Weights of a small GPT-style language model, trained from scratch on English Wikipedia: rotary positions.
Each number is 128 + 24 x the weight over its row's rms, rounded and kept within 0 to 255. Layers, rows and columns count from 0. Numbers have three digits each. The size before them is the row's rms in percent of the matrix's.

# up: layer 8 MLP up, 256x96, rms 0.168, rows 227-248, columns 0-95
# down: layer 8 MLP down (transposed), 256x96, rms 0.116, rows 227-247, columns 0-95
# gate: layer 8 MLP gate, 256x96, rms 0.16, rows 228-248, columns 0-95
up227 099:122138110125129147113121096135159173137141115164133101132130091124164136141087100125147158096135136140148094099112168114139148161118131153134143142102153154188143081091120099154125127139161122172144087105129177135151158112108100108089133126104137148165090149123110133135070119119140118127
down227 074:154090106142155118104140145123118082159139138110118125076166111091125148125145093155105163070079124114149109120096109112125150122124101072153155132137099151100158154122105114153161138127132105100163156091126166119116117118150102118099132122143114108125140106123154118195126125114129120146
gate228 087:128133117106150166113137168172102156116148125135123148139185117136105149093115148132126152137095165099141146110107145151135145149186135146119082158119136120120120137166136187105141119144141127144131143090126137162131114119087151063131122147140121123173151094127140143103135120143120187151
up228 084:132125137137110107102197115154095086107128125115141116100124111142170110117140096145152132143103139122136128128122058103132126119099114099117099119183168152102143130168135069136140162146120121167128127144169109167100126108125102137106141153077149118128122144161131114143128116085120125106
down228 080:117159142149110142120110126146128110081111098120158129160115142150124134103122128118186113145131098139111111133109094118155127098122110147118153106129119109144164133123145179062137097147072166137129125165127081157143156117123124135139159088109166167119134121118123135155156152140166103078
gate229 095:106127171122113142111115157176079137150109171132079119160092123135116102134147108161145150163124126185112129110146135128139142128117071124124137114153134125161120121150176102160144155142142111120149114116104141151112134131142148140096131130134153152177156131140067062146138115128119109140
up229 098:157150131165165099135130120115151144137097115116118136087169087133093163114080163145169120112122153131139143108125106098133140108154159137168070159112166109139130133126134173134116142124088148144115109135153150133117129117109112130170091113126157085107108111120136173107084117132168130142
down229 095:088115117128110165128091144125107139099124107159150132171126103159163094109133122131145135160145130126118112158135114126105087080134131117145130114156144115146119125176160167060152126144124176096130107134125103120117124123138144127148084110135142156151070099131144168096146151141128105077
gate230 104:151119128162107100161108141135097125109136111151086142157152141094112126110143095153090136131097119139129083100136136139148122064100141110124151107110155130156189110137094149174180119100150108136112099157179150135120136135131143117133120152153118167143135167161148132125088127110108127110
up230 116:133118144151089129184111157129127160111119102124137093182174146093125170138146106115105150083128132138089124162135139142112127086131153108148127148141164150084154130105130130159086120132177106133105095149146139120114133083127115136116135120163147151110152099134105089096140126098092110138
down230 117:141139146147136124137143144148146110132116105126115099144152148104086154123146131150062154124115132132115123111113127103113085055146129103133149144134165160144124113084084137172105149134130105115144099124187140148128155124135120117108141127149116129144136082105160093096127122069114080114
gate231 098:116150139139113126133130143127101118172113128072133111159157091110119103119126131130139136113084120095139085108113117075134126093119156144142108143163111143090117162162131130129149168123104095134131150079138147116123149151137173127110082124156145071164106184119152165152142141141129115126
up231 116:083120090099116125120097132122082129139140132072135109147174116137126153140121107109122100115120118143096092154108121108105123152159141169134140103080104132127112185139103074094146134156118100123147120117145114124137140121106125080103107143146145122149162151091148154149123103134165073133
down231 096:107129107161117107120158137095142096142170135080120141131163081088095145130136133154095112100095104118114091120123142104140096122116136105145128146147134177127176163124135159096139106105134087103114142052120149135151121127147095143124132133125102128148144095154140116159074126109142138121
gate232 100:101120111176088087110140100115137102127122114122110100137121162119118143110130163120090114119105100154104153127107074097099163122131162152147142120134112156147104182092129105150140089110141133158122098130134183136122121093095102117116161128124122121094109185137089101117105122157117108139
up232 088:116121137136147112117130117123151109128135156113153127132109058106089067181133135132086106114125122170109127099122138138117126118129111155086134149117113167167187134137160089135148169153142095056141118113147128113126156106105154138132146110148127133141113097111163165121134130113140112122
down232 096:103118150150117155134117138158136141110130132062133105082156117153148156110083140120119115100182137129072150123140134087123123126135166081134139131116136143129103135107122104165123135091102151123085095115145153161115123102120073146146132147148156137142129137158089089124102152102097146116
gate233 089:134120105184139127172129126131140154138109135118151123192098106129165133163131147158140124119111150106123107157115150150085098111114106187169129114159141142141116135081116113120126132131114055092171154112119143166128114116094135150109121113118109120108142123109171127133097164149134153125
up233 090:144099133147106145116129139113115154123145134125112099085143124111130146110108098135122113117116076080133163111111145088126148155144120149138134130096108091151127162107130177093122105123127131154163095157132199147137135159096118097100102134120102146139138057161131135109124112152141116079
down233 085:119095137158140117146109087123158126143107110125144157111093153125088153132155113114122144146189179142134144137134111157125089097167146144132127153112158106115146081148146096184155135119164151125113155163118115159109137146147154132157146136167151113119097149096108103136102182108125132129
gate234 090:117154102107131160080133108127129123119177136107140128135161127152154147105098123125162123115125112155159127108116117149101153133139124175126115106115151136159107142124112163184127141149146150131157143145169127114091139169152100137119151145099165142123168122128141115102058103129186080143
up234 095:103104153168141103121140131094142134118133123097090100147140100146095102159119175121102155122154174145173099106136157138131129157128094092138103147117124113145145150120127134059128160155119097111137143108123115134141112065127105113079124138168143136131124142133115121171117089130151108091
down234 079:150128134120101141131133124133130175103088132161153147100134128122080118127157097121157156140185155094140136163164110142154097090126117140149122119087139109120124177127150115128111103131130150125093130130122108158118151101108104148159083156150151145122090153131106103092196088126120128139
gate235 115:134078134166089141143093142138142095170094114117153145137153133162142154139117144191092108142117103176125145131150147141155136127125118145121091157113115156098087179159161106145099109137103138156144120098134107149093164098145113122122090096140148135101139119131119156151135152147113116146
up235 092:130106086201137113136129166150134097139144116149109146141114129145144145151133123141127106135094113129095141148123113129163132136151117104130128092145091125171094126134169130132128138107080148140091123095122136172116200128139092121104089129133129184144114162166098158107107140124155139115
down235 114:124138137117177099131132104127124130122157135152145127132149165111087137158154123105132177129148134106140105084117184125126136142130107112140149137085136128127175085071117125161134160125153075132086162166153126118110114131081151119106141111118113106125121154082134077126111124104101128139
gate236 099:135137132123131153148111148173112091162117124139131127124140133145131092105171137137082143106145114146150127111132143126145161100180153092146148164122128112161156087075066120152092115148102130101174121137116134096115124124119120109080132160074106117097109155138133106146128111149125126090
up236 096:114120129144146143120094118113178150158132110123124168143115126136132150135119084064108129099141092140138061151086113135132115108117107156134104143145134144132116152149108178082129105087084121150119157106120100124106136121151077123147147141122113110149153173115103182135135149124117142113
down236 094:124142150095093132139140131144127166072130163115133149110091131157129160121115116052143123156155118146150138176123118146105165084075122156107119129131112115104118120131161120131120101097119133162113132138079078177100116103145109127153098134141119127119099133106106109132091152102111129134
gate237 087:131126134115150151131129111103144129154167141114123163123105113100123131106170152143115172169128164131087124115121135103072123162136083158139073116116159134108121143186144132140093089161124146147124112135109127118115101090141099140160085128086101121132139142112094133161096102105121142157
up237 092:107135075122088126130139162094108121101139140110147102144124134078123101146133164117115175134086145120112116159163146102133143114077124103147142195104144105134154136135140124145152119187131104109156094126120101158108154165099099100111144149144102093137119130108126147143163114109127127154
down237 085:152129147112142172090097108177117156138077120136098135121146109164163146142143117153174095115141132156157151115101118122127142147151132116126105132165118118142115129126121132104142123162118176137127125188123128137155117138139126131150125138145169181114128184150104076070102131127110101131
gate238 081:117177138161134060128129093109074110162115141086131087117121121128135122116137151143183129137079128124122133155126115099091129132132160102159130134118139114158168142127104095075114138117147067114136140159170077116151132103121118117133126120101135080126117129124145139149119138122129112113
up238 100:074097129125121147146105105159090134128103164162109097153147121143127146128134133155160181179137135141111123128116143122120177106107146168103105147136113106134184104135126145096100125145093130146160129157127121159119135125131167143158112080128156146122102168149136151145110145181150133105
down238 128:104119126101104121145116123118096129152092154221117127168151102144100104139155140161146136113108117126106085118130136119115118150102128148132114131150122109155159141189113175113139095147129154142141142148188155123113148106124160105125100097105166137119133129129111148141109130161149110083
gate239 119:115147137138138116168140116147099121136144111128082134111123150106124124086177187127128087097129133126106103103091151116132147138119105159138128145144131107132147122130135144104097102139162076083144163126139130162175133078120157123137138105102104136130107143105120072172098140133114084096
up239 133:148151136150119113091160110127062100146180158093077124115083163070092130140137128120169125090122119122120100117107166130118106115092098170128125115161111103113097168153112136142116150139133119113133134135099138124149120095139140160144121110101129131116175174115120145124119113130107149127
down239 118:112109133160138142132173126144152112134142136048126179134104156119170119163141143151124138153083147166128112141134106111098119119159132087120133144150107147135088091132118166096130125107096131147149127049115122123128099111132155102107124139138065105125150111109121123125125152111139121128
gate240 096:102143181128086092114086052145111134173170169142139145147147110131152135113113117121135152128148128148154148141122113103132123121131126094113116137147120123128163123162112124137125149131121124172164085102142138100148123098130142134141078150123187125080138150120111132111123151138168101093
up240 097:070099072119116163141127147132115127117102100155107092116134116153102086166158139149133119151096120101112101133152140120141156102143148143159141103132161104144126093147166145096128099172114142083130158142168097119092150119119139116126158120141144140148141142083153119116087169123104148129
down240 105:127121102122070114128160098126101117135134128129145146183137126145137151140123144122156129152115151144077114131078130093100166112102149124091147135149127107122128101127138149064154164133111152137157109170137101153117134135101116114171101068112128146124108139129103180111129110163148098120
gate241 107:115195184140124158095125110152173136127111101129133124137113135113167120138116168148100105122086114131139154122121161101089131121122130147168182172127152118122149082137150155125139145130138142121097084143143159135124147119140148114130120092109132146147106110161167142076113081137125113139
up241 101:124119148099115140173163145111133150103157177127132122170100099127081129145114141172172132105154133095104107123163130175139150135120144130148111115144163158106133187154109112143126152102108122137120188145136132122147125177130133102133127146147157114150130131123141117131126202155149124128
down241 102:081177116124112134135127090198145165117124135151121111121112096139106139161119158116111145119134176113149174143123138149129163109115136167121169134100125117170110109113138147134140109092114116105127109172122133115091143130108138188115111085145155141129124151167117140128167092094104129130
gate242 088:152163103106150141120151141145111125083150139122113140104138103129079135109107146180152099121075128159155168140109135078159116134124103156133076133152119090147112135167109147152105139088138124096100109111150160139135139110111135135123115099113123157160118104148162173136130160136108170136
up242 083:100115140142092150162176083089126083144134150127126115175124106105165099143141101159110100145108162084154118136124100112112116104131160117116132172130156149083117140097121129105136138081118121140125123140161128129094105164106169120093153146116146118098126112094103128098101132134128172139
down242 084:143151136108137133093044112194150142091137153128137138135114143139139166120115136096128155121115135138148127145138125127151169140117162111106182141123094122122133113160113144209126126112144111132147136151100098107138126116088088158141100141144100139107115125102105094108116123111134101151
gate243 108:150117156087104089145137129167117157152124109104141105082163142102086136086107125100128125143125105113124139123108151149168155091127110133093114094119114147185157117148086132149094106092139132102136121171157157164149095102124148164142123132114152124126098118158122145129145150138088130097
up243 109:112149134114127114118143149099124093135156183162130110158113132163127125136159109112098140102155134156071169123162131108127188117140147172115112136107112145126096162108115114129163149083143144120114168115120115137133198117094102112104136132099080111146105115134107126084140128118123135132
down243 103:131117145148111107139086166138111124125093153122136099156093111172133104096140126142088166150121104120099114121166111092114108156133168122050121174108136083120095100132127107101144137114109121105135119119137112131137125146086147090116084120113081143106108106139096140114137129150159123144
gate244 090:174163129141152121160141122122112129144110129124128138133132086095135120127142126120155106125113123143120101154136124122162154095090171124087144110152077146161103126126115140137124084119102097140110117105109180204144089105116156167156135150088105121145093094138098113144153139150116144154
up244 102:098123129159147147115114132143118159080155134096171124152138157143134113103084105134133111093105180158159126108138155133093144140112112127104123143088152104124132128120087073152114103139097124130185119142134126139155123091153115114120153158085147132153170124146079137110126102154139093115
down244 076:127119174109122094130154135090131097136175117078116104105164120098111123121136112152123101121087063102135093117126129108126144165099129145133136118133109165104141145107129114152127135153157077110145119098129157134149135091176141114126152119122069091151133128144153150176135125154120155116
gate245 087:100118111145116134137172139157169104127119126121145132183120116131132160141127215098139112141157119132160131083138151119113181132172105088119119129120144121106135140111149144145096123124169134089127135141108116125156183148130094117146142140100131105183159141128141136132144091104125161144
up245 096:104139156133127134129144142145116130158162122084106115161104108111098145119141146175155139105113106112134101133113162126094124130125163128171107128106113169124124153166112115114144120167139107185151161111148117127119137105188075099106103156093112110156127135151115139147142112140195138155
down245 077:170160155137113140140154103148100157130138140132137172134087144157117104143114093121132128174152196131119164141143135145128117089111152120108149135120145070126118082115106126151091143164103135144153122174123109087134112142092149124126132145092128142160127141119084092134131159092113153125
gate246 099:094140165143125136102107121119110102145124134155132157100148062108129146128104125157155109148119124168152120113125120136148124142105119103114099114126141132144144160120120131137144135144149142159082164209129119123137092142115127116136123178186134156136075126104163111093151141163106126084
up246 091:169155112103142088177128109164133116104132143118129148133120121091092084112133140167073105111139075137162126130135139141138152074102136155132151134123170114125149106134098108106146161136137110131130123066132140113097123135113157096116117110095092135157095136147140144129071122125147112129
down246 100:124181109133157128111106143110157143131142146167139135117122119121158091100129121142152100084137138121167155135175101155135158097128149129144098097119119132150121131121111133155119127134181115157157108211104129139128131175114130075119126135146146131151108092109086115120181132109146137108
gate247 085:125134161101136102136134127116146122108126116141110092146149133130123127130110154151130105129110123120183136139135132103077156107182108106137078125132137152117122144138107109134129155151158118139142150132223131162137129135143108129149171134135181134145101114165186148134083147124148086131
up247 080:123130142108119087121139130139070094092148129086115109154105097117153146124097139142115092144130167195179158117113112133142125152099121118108121151126123160139097121122135140134109127131088143160108191130160141115101115109172146130142101162112137123155186149116116122125148127101127166136
down247 082:145098143131134144135118113160163106137089124133126127118128204139159143118107108133150153140162123210101186127136135110138126138098164113164148110106130125146081094149155134120162138126122149127120116154105111113154093161117139121148119150145143136120140121127133126126074146135108195119
gate248 091:074167095142117091141125138131097126123170140112088091135183181157104102115120148124118143130081133134146153117088133127163098138105120133101127161111140154104146117116147134120124149142110146119140124126127118118101119122120115100130154111138126086138204096112136118179126129179161145127
up248 095:082082125144108156103106121116104112134093104137129143134127132157114121125111079126182121085140166157135108118129106128118130137158091088160136101152165112080127124140154125175142128118134118125163155140141124138154108126130127133164097125113102129150142147120076141072073091097106122138